python train.py --n_layer=14 --d_model=128 --n_head=4 --n_kv_head=4 --head_dim=32 --d_mlp=320 --vocab_size=3140 --activation="swiglu" --norm="rmsnorm" --norm_place="out" --norm_eps=1e-05 --positions="rope" --rope_base=10000.0 --rope_fraction=1.0 --qk_norm=true --attn_scale=0.177 --bias="none" --tie_embeddings=false --parallel_block=false --init="normal" --init_std_qkv=0.087 --init_std_o=0.0164 --init_std_up=0.087 --init_std_down=0.0104 --optimizer="muon" --lr=0.00914 --lr_mult_o=2.0 --beta1=0.95 --lr_head=0.00465 --grad_clip=1.0 --warmup_steps=0 --schedule="wsd" --decay_fraction=1.0 --decay_shape="linear" --final_lr_fraction=0.1 --batch_tokens=[16384, 32768, 49152] --seq_len=1024 --doc_mask=false --train_tokens=191900000 --steps=6135 --dataset="wikipedia_en"
Each number is 128 + 32 x the weight over its row's rms, rounded and kept within 0 to 255. Layers, rows and columns count from 0. The size above them is the row's rms in percent of the matrix's.

# layer 9 attention value, 128x128, rms 0.185, rows 0-53, columns 0-127
size [102 116 107 108 103 107 107 104  99 110 104 114 101 106 105 105 101 107 102 117 109  99 111 110 111 110 106 107 101 117 106 105  94  89  99  93  97  96  88  93  94  95  92  97  95  89  93  94  92  90  88 101  94  90]
[[163 126 161 163 182 104 140 171 148 122 128 143 105 104 113  72 168 153 111 114 109 109 124 154 173 110 114  90 136 132 124 118  57 163 185 194 114 136 131 182 138 139 121 118 175 101 102  71 100 156 130 108 128 118 132 135 138 199 114  99 147 156 142 159 100  90 136 104  82 122 113  43 102  82 135 167  97  92 139 156 125 113  72  59 122  76 132 134 118 127  52 152 152  56 129 142 164 113  96  88 170  72 118 122 125 146 129 106 181  97 128  86 100 136 120 104 170 161  74 172 109 114 116 170 140 151  85 105]
 [175 117 132 126 144 151 130  92  92  68 172 126 133  97 146 119 113  67  95 115 117 124 166 111 128 119  88  96 122 166 172 115 116 172 100 122  91 123 174  69 101 145 121  75 168 121 130 136 171 112 106 177 144 146 142 129 152  79  85 168 106  70 176 106 201 197 194 108 134 124  70 129  82 136  74 147 155 137  83 110 149  66 131 149 126 152 171  98 163  38 152 102  96  83 124 117 161 147 134 119 152 133 123 115 164 114 164 131 184 160 137 129 146 113 125 152 172 128  93 187  93 145 111 144 147  96 161 137]
 [171 109 135 111 147 141 143 144 147 107 116 126 112 101 115 140 105 155  75 137 182 121 162 134 141 157 160 162 174 110 118 170 108 109  95 185 153 140 141 153 127 174 127  52  91  94 146 178 159 141  76  65 105 120 131 108 188 133 104 115  89 125  84  49 149 163 130 111  85 106 124 157 113 190 186 116 195 196 148 101 141 135 100 127 168 114 144 177  69 116 134  91 132 106  79 116 122 172 184 118  68 116  98 107 125  95 103 145  93 206 172 109 119 110  92 124 118 154  97 121 132 150  82 102 109 138  92 131]
 [126 141 142 150 125 151 128 201 109 134 123  71 112 102 113 153 106 214 160 107 145 146 129 187  85 140 112 166 106 126 186 115  48 115 189 119 106 107 116 142 111 146 129 133 155 149 180 122 110 167 172 139  97 129 152 136 128 156  93 114 149  58 145 140 155 138  92 117  53 137 152 121 108 163 126 107  95  83 131 146 152 143 157 140 144 112 132  90 112  70 180 152 137 143  68 125 131 124 129 128 150 189  91 108 142  84 119 142  68 158 122 122 113 169 173  88 141 115  32 100 138  91 126  71  62 100 142 151]
 [150 158 136  97 157 112  99 100 181 110 123 140 168  74 134 153 132  67  77 172 149 142 101 103 155  75 120  78 186 101 114 126 112 139  96 109  75 145 172 133 127 111 146  80 130  99 146 112 138 141  93 106  55 132 146  87  77 101  73 129 180 138  92 126 112 113 159 132 155 104 118 109  58 114 109  82 113 139 162 130  83 166 151 153 161 128 100  46  87 109 153 139 149  91 138 108 166 160 141 135 143 119  98 142 147  50 187  88  84  65 177 132 123 172 123 130 156 136 124  84 156 103  60 107 128 133 112 134]
 [146  71 161 126 137 145 174  79 127 145 123 144 153  94  79 114 126 104 159 124 124 106  69 100 156 147  86 133 175 119 184 156 156 128 136 131 124 125 157 100 130  88 192 124  76  98 174 125  98  92 114 145 204 103 108 185  94 195  94 159 154 134 112 145 110 115  33 109 117  88 125 116  91 121 149  99  86 142 123 115 133 127 142  94  93 163  90 195 109 156 126 142 183 134 133 102 130 116 115  90 139 114 154  89  70  99 108 159 103 164  71  86  64  96 116 175  83 126 108 123 117  84 112 129 191 128 152 117]
 [132 174 102  99  80  92  95 197 154 131 150 133 123 152 187 137  81 145 132 140 194 103 150  97 118 145 140 140 222 124 153  73 123 110 177 188  89  91 134 161 140 119  68 109 183 132 143 138 167 210 143 174 127 120 125 150 135 115 157 139 118 221 107 113  89 128 110 118 163 166 133 159 142 112 157 100 137 140  84 172 103 126 131 117 164 174 146  90  82 105 124 141 111 126 102 106  68 138 138 123 150 146 112 162 156 124 152  62 154 153 140 113 202 132 125 157 119 110 182 123 115 113 120 133 161 167 155 164]
 [102  92 148  81 130 144 157 120 116 104 109 154 110 223 136 159  83  73 164 156 139 113 111 136 117 148  97 149 145 104 150  90  68 150  44 167 165 152 138  92 133  92 176 111 154 156  98 141  87 128 124 127 141 132 111 126 112 137 126 108 103 136 191 167  28 129 166  87 112 122 184  57 163 140 181 148  80 145 148 152 165 145 190 150  97 132 117 180 104 156 119  99 109 117 152 146 143 152 150  81 117  91  87 106 146 161  99  95 139 105 112 143 175  55 100 110 136  89 110 113 112 139 133 143  96  96 112 147]
 [116 130 118 183 103 118  54 117 164 114 103 113  77 121 182 114  59 105 147 121 129 121 117 168  96 107 120  69 183 104 153 171 125 150  95 113 107 107 127 137 129 127 135 158 117 188 145 184 154 124 126  96 116 168 203 185 150 156 129 121 146 114  92  98 111  90 149 206 120  93 134 179 176 141 124  90 196 116 159 145 125 107  87 173 120 122 128 140 148  91  85 119 185 168 142 142 182 103 109  53 147 125 162  92 182  97 116 163 134 107 175 129 121 153  91 142 131 165 151 136 143 129 161 160  89  93 180 132]
 [143  85 124 124 118 153 155  95 115  83 139 154 158 125 110  96 140 177  58 120  96 111 139 117 142 122 127  79  96  60 177 141 132 170 115 155 138 157 194 135 141 101  64 124 116 130 140 164  93 151 144 123 156 131 109 127 151 160 138  41 100 118 152 111 206  96 104 139  71 142 103 120 170 119 113 109 216 114  75 134 102 122 178 110 151 150  79 136 167 128 112 156  43 166 137 140 140 147 135 104  79 138 120  65 120 107 138 121 117 145  75 138 153 135 133 161 116  59 143  54 132 140 149 117 168 125 169  98]
 [160 124 117 141  83 116 202  99 133  81 163  63 137 112  93 142 105 168 162 120 107 127 150 195 119 183 156 134 123 149 201  91 151 134 122 129  97 113 149 157 134  83 130 153 124 104 145  70 153 131 118  77 139  79  64 106 165 102 182 147  88 156 147 175 106 100 112 128 185  94 109 118 137 105 150 150 156  84 180 122 136  30 124 139 114 155 164 172 134 154  70  99 133 162 164 138 157 121 141 136 183 110 144 176 117 106 104 136 145 118 127 122  74 143 124 122 143 193 126  99 141 125 177  90  73 169 110 132]
 [ 79 135 145 123 120 115 116 166  93  66 125 118 158 131 106  93 131  58 183  95 108 112  84 115 110 105 153 203  89  84 211 147 176 153 131 124 136 199 102 109 112 166 126  70 123 128 110 118 106 156 139 156 152 126 123 202 140 108  91 160 114 200 105 111 154 133 172  77 105 132 165  95 167 163 139 127  91 146 112 134 130 110 136 129  77 113  57 144 138 214 135 139 153 136 164 158 130 166 117 194 121 161 126 100 145 140 106 162 184 105 106  92 103 120 107 146 135 127 129 133 140 145 126 135 134 186 189  98]
 [159 116 132 133 143 183 103 119 128 198  58 182 111  81 152 154 134 144  84 179 132 126 157 156 117 161 170  53 120 146 114 108 131 138 102 148 144 132 188 129  89  83 134 111 100 112  45 120 121 172 195 141 117 127  90 158 141  62  87 105 160 101 104 134 114  99 148 106 113 132 133 120 145 150 162 153 139 150 158 122  83 154 187 123 165 158 119 129 112 116 128 145 167 186 103 148 127 135 103 196 149  85  95 107 163  98 124 166  72 131 155 106 154 169 141 152 169 144  71 172  80  82 156  79 129 108 164 117]
 [122 119  82 114 103 155 133 109 108 152 129 115 146 126  74 151 131  99 139 147 136 116 114 105 197 120 120 101 107 142 157  70 106  92 185 132 112 136 162 162 145 160 158 161 128  99 107 135 150 121 125 152 206 125 121 150 122 167  79 146 116 108  76 136  81  20 160 174 148 187 163 151 187  95 130  99 152  84 107 123  77 139 183 169 110 121 184 116 128 131 138  91 155  89 131 192 150 106  81 153  92 119 136 127 153 108  93 170 130 147 140 121 143  88 123  35  97 125  99  66  99 176 148 129 161 108 111 126]
 [128 177 146 105  91 174 132 127 106 159 116 151 174  85  85 164 100 135 138  89 188 119 128 126 136 102 165 161 134 125 104  90 139 160 142 146  84  62 133 120  81 123  84 200 150 164 155  64 103  81 122  58 128  98 134 163 104 143 108  92  93 160 157 157 129 129 152 195 126 143 158 141 110 144 100 124 115 101 113  99 122 176 125 115 135 133 154 173 116 198 121 160  94 119 154 129 160 121 128 154  81  83 119 119  60 145  75  62 148 132  53 150  72 119 156 124 135  57 135 172 113 108 147 124 147 159 116 177]
 [ 83  87  67 154 151 111 158 162 152 158 122  88 125 100 137 215 121 149 150 130 167 110 112 139 127 138 144 100  87 134 155 100 144 166 145 148 122 165 124 129 127 123 186 122 164  86 159  55 165 188 153 123 134 133 143 115 134 142  98 113 128  75 105 117 149 159 102 113 120 181 157  98  91  51 123 140 111 106 147 124 144 183 189 150 109 169 146 149 179 146  84  52  96 157 150 167  73 106 101 163 108 117 111 130 137 137 189  72 179 104 121  88  87 116 126 122 124 148 147 158  96 171 156 164 167  89 165 174]
 [214 122  97  96 116  82 161 130 171 164 153 169 165 145  97 161 140 189 157 121  63  99 139 201 126 149 136 153 171 126  86 147 100 150 133 119 114 180 116 147 133 162 106  89 105 128 172  59 111 123  96 116 145 106 120 181 106 166  95 109 150 143 164 134 119 143 123 122 181 114 162 140 142 120  98  90 119 205  83 138 123  78 151 135  93 109 215 120 154 182 167 117 107  66 151 105 124 137 101 146 121 119 130 158 194 114 152 134 125  65 133  81  95 164 156 105 129 109 162 166  96 144 106  90 146 102 116 128]
 [119 131 127 111  97 122 121 115  94 126 161  93  69 155 153 146 119  94 104 120 170 124 109 121 148 134 148  96  72 160 142 152 194 136 142  77 142 131 117 106 138 155  74 109 193  84 161 147  88 132 121 108 115 136 160 114 102  39  69  74 129 144  87 102  83 183 121 141 110 117 101 150  79 124 161  47  96 116 120 123 140  74 169 121 112 131 166 102 154 104 112 151  69 147 169 130 119  97 133  93 166  98 184 151 155 181  87 203 140 155 117 160  95 170 109 134 112  98 145  87 111  86 130  83 194 133 113 124]
 [168 142  97 138 108  62 100 104 111 112 117 129  95 129 125 150  96 109 190 131 106  82 146 178  41  62 148  93 109 171 111 118 131  74  99 122 182  98 146 164 106 166  92  76 130 155 117  72 102 114 135 141 162 124 150  91 111 122 162 141  97  88  86 102  85 115 111 143 173  83  99 123  97 127  90 131  79 129 164 181 124 123 131 100  96 117 114  79 145 127 163 178 102 119 136 138  95 157 145 134 124  61 131 102  97 101  80 161 158 104 113 149 154 112 158 136 177  95  72  99 159 108 135 199 114 132 201  97]
 [114 101  61 138 167  96 126 101 140 157  87  98 139 123 118 148 115 135 136 113 125 111  80  91 170 105 176 115 106 122 138 118 100 180 155 140 118 168  73 135  85 130 130 138  94 109 124 138 109  89 158  86  99  86 128 141 151 164 104  68 131 195 169 148  62 107 156 163  73 155 134 169 119 108 172 146 171 154 163 153 167 100 109 122  88 149  85 152 148 192  76 123 140  41 142 167 128 141 151 148 110 147 128 167 151 176  85 127 169 138 115 142 100  54 154 127  68 143 173 101 130  66 106 118  67 135 139 126]
 [145  72 135 123 107 141 128 120 132 134 141  82 144 105 164  81  60 127  84 105 129 133 153 133 112 131 100  72 172 127 181 126 132 143  81 105 128 114 120 134 121 164 112 117 152  86 167 146 122  61 211 159  95 136 160 147 101  99  99 133 176 108  78 109 184 143 102  90 132  97 107 102  63 107 111 115 155 148 122 142 100 157 175 102 187 113 162 152 166 118 106  95 194  97  80 135 127 132 124  23 149 158 128 125 107 102 118 143 100  97 133 111 160  74 125  87 166 100 194  94 112 191 134  85 112 144 103 122]
 [162 195 124 158 147 156  88 139 131 136  91 104 152 156  98 158 159 109 176 169 181 175 132 123  87  93 151 101 158  88 161  99 161 124 102  93 101 170 147 114 159 113 135 178 113 159 155 161 137  95 158 104 118 150  96 141 136  81 167 112 128 136 154 118 104 155 151 100  89 133  87 149 129 148 132 149 124 111  96 104 115 135 137 162  47 162 149  54 104 114 163 159 122  95  74 134 114  95 122  13 164 175 161  89 124 119 118 130 111 144 156 144 151 148 153  48  82 103 138 199 102 147 117 121 158  93 173 108]
 [132  55 119 132 114 133  88 143 132 145  93 127 132 101 121 144 114 119  86 138  82  98 119 102  52 139 107 114 159 163 127  96 118 144 114 113  70 153  93  94 159 124  82 168 176  55 130 186  93  86 122 138 177 152 154  81 162 103 153 103  98 104 134 115 123 136 130 126 121 148 124 138  89  47 185 116  85 106  96 109  84  97 149 147 119 104 170 107 148  98 148 124 135 130  76 165 168 143 129 120 179 111 129  67 129 112 145  74  92 140 125 205 124 170 136 172 125 180  64  83 154 146 141 172 131 201 127 116]
 [163 131 129 152 125 102 142 207  73 118 119  76 152 151 123 162 117 143 166 124  91 166  88 120 172 151 153 155 137 159 155 147 122  60 137 119 156 174 103 146 151 104 141  84 168 127 128 156 182 133 139 135 115 113 119 109 149  84 103 139  97 106  61 132 139 101 154 124 126 115 140 123 129  93  79  74 131 138 105  90 178 185 116 129 109 124 120 136 111 146  44 134 154  75 192 162 128 157  71 101 117 128 158 162  79 132 124  60 119 137 198 173 161 126 147 136 115  99  93 180 119  97 129 118 123 168 199  52]
 [ 50 150 137 108 157 116 121 141  86 174  81 153  83 140 101  98 114 133 126 118 170 113 120 166  93 134 114 150 116 141 137  81  78 119 147  94 109 142 139 175  95 133 122 178 129  37 115 139 161 114 117 188 173 133 103 114 160 124 113 109  94 105 105 155 136  23 125 128  70  64 155 152 160 143  78 177 128 128 115 145 149 113 132 117 124 164  97 162 118 151 184 126  89 130 118 102 165 133 169 101 132  96 103 170 112 157 207 151 192 124 147  69  99 124 161 112 125  77 110 164 140 143 138 123 169 126 121  68]
 [137 134 166 181 180 114 109  89 113 155 107  60 143 130  96  73 107 148 187 136 118 115 159 156 128 115 116 154 148  87 141 126 102 158 166  82 141  79 104 148 118 159 129  94 119 139  98  87 133  84 143  98  88 143  75 156 143  57 116  75 143 111 110 112 147 134 113 129 131 108 136  95 146 101 158 130  99 109  85 127 104 163 154 118 112 182  76 111  69 125  89 119 118 119 111  79 192 129  97 155 132 102 110  82  73 171 144 134 170 215  88 197  85 134 113 124  51 110 129 124 139 148 173 193 137 125  93 146]
 [134 118 140 104  92 131 126 110  83  83 115 103 178 103 180 114  99 127 133 114 158 108 117 136 170 122 150  95 157  87  75 127 127 110 133 125 114  78 129 163 185  89 131 181  88 121  40 153 165 202 133 125  89 136 213 111 112 113 151  99 124  92 170 107 146  82 129  52 107 141 150 155 134 126 165 132 127 120 150 167 105 148 120 155  95 151 158  91 142 196 105 119 143  59 125 120  80 155 132  55 118 146 140 132 106  95 139 173  93 175 184  95 107 178 122 192 154 127 166 107 136 134 106 161 103 156 122 112]
 [139 155 114 134 101 106  95 111 112 104 145 163 179 127 145 153 122  92 161  81 116 132 168 121 101 168 148 127 160 100 171 103 136 157 100 144 140 160 112 129 121 115 104 155 121 110 130 103 165  94 120 185  75 142 126 122 149 154  76 145 152 101 120 117 125 119 122 111 155  63 110 155 155 103 122 105  91 137 167  96 105 186 163 163 148 112 211  81 104 174 189 149 157 208 177 164  88 117 180  64 149 119  77 145  97 148 117 121 161 145 117  86  92  85  88 161 101 142  81  72  76 151  90  88  88  93  73 111]
 [133 113 139 190 114  68 108 138  98 151 131 119  94 108 144 147 109 109  90 163 157 117 177 159 121 161 100 130 114 144 113 129 109  99  90 166 109 124 120 110 115  64 168  99 141 131 129  68 156  96  91  79 150 153 146 109 135 128 125 199 168 169 201  94 204 157 126 114  99  81 140 112 114 139 147  77 119 187  82 153 105 113 117 176 135  55 104 103  92 173 179 156  75 162  95 134  90 121 140 117 158 125 162  74 148 169 182 129 170 112 127 139 169 179 132 139  81 146 144 140 123  76 164 182  97 116 124 139]
 [173 110 142 171 160 116 141 125  73 132 163 150 131 181 145 182 131 144 129 105 126 107  79 152 115  83 165 160 127 123 111 137 137 138 132 167 167 154  97 135 127 145 132  93 100 107 115 105 140  89 160 112 166  96 124  96 112 133  66 175  76 225 140 130 131 172  41 141 151 139 205 130 145 175 190 182 147 110  85 148 122 132 105 100 112 126  88 131 135  72  98 121 137 143 174 135 156  76  84 141 133 107  83 145 117 120 110 123 152 103 158  79 181  67 166  86  94 169 145  78 110 123  93 159 110 158  95 133]
 [165 134  82 123 157 141 123 221 115 100 122 182 200 178 101  64 133 170 162 146 120 121 102 141 102  83 114 124 104 139 205 125 137 132 144 105 166 141 192 143 186  76 125 189  71 161 178 117 143 132 124 154  99 146 138 158 110 144 112 123 115  74 129 160 117 129 146 127 134  78 141 161  94 165 194 105 143 149  72 164 138 112 136 141 151 119 172  94  90 129  35 136 154 125 118 107 119  78  90 136 131  95 145 162 113 172 131 100 111  78 165 144 134 154  95 123 122 112 174 132 144 110 165 153 100  91 121 148]
 [142 100 108 101 173 167 121  88  88 121  62 105 194  37 131 111 155 138 120 121  92 146 178 185 122 123 125 134 173 128 141 177 155 120  78  60 141 144 103 101 106 153 145 110 197 128 154 137 150 119 138 139 148 148 106 129 123 120 144  75 126 108 105 151 124 185  84 139 154 141 142 183 111 140 139 108  71 108 149 147 129  90 115  91 129 148 117 110 164  76 188 173 161 134 147 152 143  90 122  79 145 136 131 180 197 168 132 146 162 151 128  75 175 218 136 115 135 127 102 113 103 100 141  91  75 167 108 123]
 [205 138 140 158 100 162 157 109 120 109 165 117 179 144 117 177 111 130 112 111 168  93 115 177 134 150 109  94 107 132 103 118  92 101  63 139 130 152 114 127 124  94 177 125 118 146 170 142 125 126 138 191 112  90 154  69 183 160 140 130 120  94  95 122 101 129  99 144 126  87 107 154 166  94  42 161  74 119 169  69 116 103 114 105 133  99 166 134 131 108 154 125 130 107 112 165  94 156 156  95  81 120 133 169 177 131 113 147 112  94 161 139 123 148 154   0  94 114  93 142  97 110  84 125  88 181 156  90]
 [130 144 126 147  92 129 113 152 130 130  88 123 122  86 151 142 197 127  74 106  96 120 132  81 167 157 154 122  76 177 134 183 176 112 174  98 104 121 160  87 112 111  93  82 128 128 141 177 154 110 149 143 163 139  83 112 105 141 125 165 162 158 144 149 114 116 151  86 144 116 157 109 152  61 122 145 115 131 152  46 126  98 133 169 151 145 143 131 114 120 136  59 121  69 180 131  70  97 149 128 138 130 182 138 134 105 126 162 120 156 112 102  96 147  51 148 110 113  74 126  90 109 143  72 214  79  68  77]
 [179 198 141 131 115 145 145  98 139 191 161 115  66  95 103 104 105 148 160 123 187  94 146 116 106 110 103 125 122 156  86 127 162 116 109 159 105 124  74  92 125 142  42 125 158 146 165 116 137 142 117 142 187 167 114 174 125  55 148 101 118 133  63 117  92 191 132 169  80 134  71  98 106 130 131  84 138 113 142 134 151 190 124  98 145 123 115 178  99  92  97 191 183 102 159 121  91 145  58 129 135 102  98 169 160 150 130 139 106 131 124  71 129 122 124 111 141 176 118  93 139 117 144 129 137  60 161 111]
 [104 125  78  84 123 133 127 110 136 109  61 120 131 145  91 105 118 132 142 135 129 126  80 101 125 135 167  72  81  57 171  74 135 131 126 109 129 148 132 118 148  57 106 117  94 128 124 143 109 157 194 172 140  90  99 188 165 107 144  93  95 162 137 148  45 148 158 106 129  78 106 120 122 146 110 136 123 139 138 160 153 139 193 131 157 158 176 148 155 212 134 104  96  67 104 132  75 116 192  91 144 150 159  78 112 165 127 142 158 114 117 148 159  57 110 127 149 142  99 137  82  89  87 118  74 121 144 166]
 [142 134 116 124 167 120 138 192 164 119 191 134 101  68 136 183 155 162 123 108 134 132 148 159 120  80 133  78 120  51 153 119 113 141 141  95 133 130 137 139 167 141 114  97 151 160 118 134  78 127 175 189 129 123 135 160 110 189 206 159 130 200 161 128  88 184 138 178 192 117 139 110 126 161 147 183 123 182  95 157 129 112 131  57 104 104  91 146 108 132  98 133  86 158 150 100 129 101 155  79 179 110  76 102 149  53  86  93 109 110 153 105 106 130 148 116 107 101 110 130 110 169 120 119 134  87 165 122]
 [ 79 158 148 124 104  85 101 134 100 132 131 119 148  73 130 137 116 122 105 136 151 130 140 104 123 151 110 156 104 118 254 135 146 135 130 175 135 131 219 127 140 128 113 167 135 116 133 108 160 215 123 144 130 120 194  63 130  96 116 103 154  83 174 134  94  97 166 145 165 156 112  73 135  89 108 126 113 109 151 143 147 156 155 130 144 124  81 118 158 122 125 126 144  64 153 152 149 169 122  94  95 125 135 182 177  93  40  93 150 148 103  74 100  87 164 138 189  90 125 139  84 133 103  84 146 132 118 131]
 [102 141 150 115 109 183 124 206  42 104 139  92 161 108  98 136 143  94  93 180 148 120 157  88 154  73  53 126 114 153 135  99 119 113 141  99 142  75  99 126 149 145 156 117 199 118 162 122 176 138 159 128 134 128  44 165  65 134  98 162 123 158  99 130 180 146 140 158 140 136 163 142 112 114  99 171 118 193 128  84 127 192 133 101 146 136 136 115 113 169 144  83 160  95 105 140 155 115  73 101  96 179  86 150 168 160  95 132 175 158 100 145 178 158 142  71 114 135 167 132 106 138 123 144 123 120 104 126]
 [129 109 132 156 147 119 135 130 131 133 138 147  78 228  88 184 142 194 152 131 123 207 192 128 152  43 121 162 156 167 143  88 122 122  67 149 121 129 171  61 111 133 171 133  85 129 109 135 147 111 147 128 116 151 119 110 156 108 143 122 110 112 149 138 124  82 121 128 150 121 123 141 156 139 151 178  95 206 175 152 160 159 122  96 113 109  76 114 124 118  88 157 129 130 150 116 123  95 155 188 130 210 143 146 131 126 158 119 154 105 188 133 129 157 168 112 150 152 140 176 119 116 186  79 162  72 157  97]
 [104  85 133  96 133 161 125  87  75 144 177 109  95  78 130 124 123 129  95 126 135 141 138  88 128 151 145  77 161 140  53 170  58 148 165 154 104 184  93  80 153 144 152 114 132  92 129 137 113 157 115 162 149 138 141  90 130 154 156 139  80 188 155 123 129 127 150 124 140 133 162 130 114 123 109 108 120 124 143 142 127 150  47 110 226  97 154  99 153 141 115 173 118 131 164  86  65 152 211 148 112  98 114 156 141 103 130 174  89 131 165 177 135 115  67 132 140 172 174 144 117 177  95  87  85 141  71 122]
 [158 194 122 138 114 135 179 174 127 136  74 155 160  97 145 182 174 113  89 180 134 158 124 152 160 202 125 117  96 114  93 112 120 119 115 105 150 178  60  80 111 148 154 114 153  64 146  87 130 158  96 139 163 160 106 134 164 119 113 159 190  95 153 158 172 132  94 118 133 149 123 151  75 122 109 118  80 125 143 184 149 148 199 115 121  87 144 166 166 164 131 105 134 162 136 110 138 125 135 140 122 140 156 130 192 106 172  63 183 120 171 125  99 191 110 154 148 134 130 156 137  73 107 135 118  57 110 100]
 [133 103 166 139 169 151 107 104 103 164 115 151 214  26 110  73 128 107  76 121 137 153 137 210 122  85 107  93 141 175 147 120 169 127 111 104  70 137 138 137 108  66 218 189  74 118  72 139 160 142 120 106 160 119 104 143 159 106 105 129 104 174 150 129 146 176 143  94 141 116 158  97 127 126 149  98 140 156 111 123 110  86 184 115 152 132 131 111 128 147  68 106 147 145 166 105 156 137  73 110 120 149 100 159 159 122 156 104  99  85 138 129  73 141 116 158 139 171 157 151 113 127 156 128  94 156  74 146]
 [104 122 156 119 148 174 162 103 147 142 139 118 121  82 141 140 125 115 150 163 131 121 144 201 136 145 114  75 140  88 136 157  83 131 114 126 139 128 197 129 176  57 135 176 100 100 123  80 179 142 126 112 182 112 143  89  86 143 134 108  29 110  71 131 151  84 121  76  63 133 158 145 133 165 137 137 135 146 130 158 167 155  75 157 134 116 132 165 133  72  98  33 163 117 116  87  96 160 142 116 122 163 118 126 129  96  92 157 148 145 141 131 104 158  75 118 197 112 115 150 134  66 173 125 166 140 161 154]
 [150 108 140 138 150 169  85 112 101 136  52 126 114  97 117 134 127 132 119  75  68 161 169 130  98 104 132  76 110 137  70  86 144 141 122  81 163 134  35 112 114 214 123 123 179 122 172 151  88  72 131  99 138 142 157 101 135 108 137 129  59  81 134  89 144 108 119 103 121 117  95 135 151  61 106 187  49 169 107 157 154 111 132 141 161 121  91 114 113 128 168 104 118 115 145 132  81 132 126 130 114 115 125 109 144 113  75  84 107 161 148 162 142  87 202 186 132 125  94  98 131  97 137 138  80 113 145 159]
 [ 85 110 161 187 149 140 107 140 112 113 139 193  92  95 149 133 144 100 191 158  99 135 112  82 151 115 146 114 134 173 151  83  79 131 132 171 126 134  33 113 131  91 166 123 187 156 147 103 143 109 130 153 131 130 167 150 148 114 124 128 174 195 151 111  89 184  66  93 170 164 130 187 137 117 216 120 139 169  97 132 119 120  98 171 185  77 109 130 114 111 149  65  80 160 118 123 127 149 167 138  97 114 108 120 146 141 201 116 155 123  68 121 130 153 158 102 117 101  81 112 139 120 120 131 149 150 122 176]
 [156  97 141 122 105  85 103  93 178 118 116 134  95 154 117 137 159  79 112 127  74 124 134 154 138 133 143 104 132 122 118 156 132 161  39  84 123  77 122 111  66 181 124 181 137 160 102 128 135 124 146 104 104 112  98 165 137 129 107  66 217 110 156 125  81  90 209 162  99 128 146 132 162 136 122 182 118 147 110 164 139 134 109 148 141 160 118 175 115 130  96 109 200 138 126 112 164 129 133  64 133 141 168 138 137  54 122 135 146 129 134 147 123 100  88  43 159 134 116  69 126 193 156 144  82 113  83 135]
 [ 81 156 134 138  97 132 113 128 177  62 138 124 123 120 111 110 184 169 139 145 125 119  92 216  98 169 104  85 176 179  90  74 141 124 150 128  50 132 163 143 114 136 117  99 116  74 137 136 131  84 101 154 119 114 132 110 106 141 124 134 157 130 175  60 156 171 164 126 100 116 154 198 128 145 133 121 118 132 158 141 128 151 138 123 108 141 114 126 146 140 164 137 137  94  91 161 133 122 197 137 162 151  70  93 163 171  88 124 202 186 135  82  84 165 127 155 191 137 160  87 104 123 101  97 166 199 115 141]
 [124  93 157 137 124 125 111 141 139 126 100 128 141 142  97 113  95 101  82 107 114 159  83 141 145 166 108 136 122 125  97 199  73 141 131 120 153 101 154  71  98 116  50 124 146 181 134 146 117 102 129  85 155 115  90 129 125  99  73 144 134 126 195 122 121 156 161  92 110 137 138 111 108 176  42 179 113 146 139 124 124  34 115  87 109 157 100 165 118 156 109 188  76 106 104 116 148 162 151 147 127 128  60 115  84 126 116  84 102  98  83 112 161 145 168 105 182 125 120 195 102  37 151 117 151 125 147 108]
 [ 86 165 106 121 118 121 122 160 139  93 147  94 124 106 159 224 124 161 160 141 210 176 153 116  84 139 167  90 149 138 112 145 153 124 139 151 109 152 155 154 153 104  76 109 129 149 122  91 123 165 114  76 121 106 141 183 106 166 110  60 127 132 166 103 121 154 172  69 124 153 111 165  96 112  86 182 112 116  88 134 138 137 167 210  94 145 130 112 109 149 143 140 138 120 190  82 129 147 122 159 104 183 144 156 143 134 121 113 101  51 137 127  76  68 185 103  78 153 115  74 162 143 118 133 132 118 177 122]
 [ 94 121 136 202  77  97  79 169  73 124 120 128 134 197 107 159 115 126 131 120  71 131  99 130 110 150  96 119 201 135 141 146  84 125  94  96 161 180 149 137 118 151  84 137 132 165  85 139 106 143 162 123 143 119  73 147 139 164 185 115 107 106  59 147 143 104 104 142 109 134 155 152 165 110  84  75 105  97  74 161  83 155 181  59  98 174 164 112 138 126 183 147 127 198 109 130 114 133 124 115 162 168 102 158 148 132 173 123 105 154 110 118 102 151 127 121 185  97  98 128 123 176 112 124 124 164 203 107]
 [170 108 114 121  84  83 118 120 113 113 164 119 162 106 127 166 147 153 133 135 113  88 123 129 142 125 113 116 147 122 122 106 124 117  65 116 130 179 128  96 115 143  52 128 153 150  64 129 217  95 139 102 158 130 135  92  97 154 109 106  60 114 136 146 135 112 144 195 109 123 131 138  75 114 107 101 172 200 149  49 123 150 114 158 104  78  99 162 146 144 122 184  92  82 113 144 135 115 123  74 124 164 128  48 153 125 195  77 158  79  62 157 127 101 153 137  80 155  98  82 115 126 117 128 107 117  82 101]
 [132 155 145 139 145 109 103 149 112 125 100 169  94 168 208 140 119  88  57  74  89  85 158  87  87 167  94  92  82 138 121 112 131 131 138 123 132 129 113 182 136  71  92 193 102 145 153 100 175 105 127  74 163 175 124 139 100 155 128 140 137 151 187 126 141  74  74 129 147  91  78 137 158 131 161 126 132 103 119 133 137 123 121 105 111 144  81  56 150 151 155 143 173  49  93 127  65 103 149 135 132 132 111 140 140  99 147  78 138 106 197 109 124  67  73  89 158 163 110 104 173 123 126 127 165 133 134 134]
 [100  74 162 115 141 113 123 131 137 197 170 148  97 162 106 163 155 135 118 155 142  98  55 111 140 106  49 112  82 139  92 120 143 115 122 106 152 109 110  98 164 183 149 148  97 115  35 116 179 121  94 133 122 127 144 119  80 136 104 140 171 117 134  66  62 109 115  87 138  40 111  90 165 113  95 117 125 154  95 147 127 129 133 120 107 111 118  42 121 149 113 116  79 131 114  87  66 101  90  98 101 135 114 110 133 176 133 170 132  65 132 100 119 160 122 140 169 103 138  99 177 112 128  88 115 170  99 161]]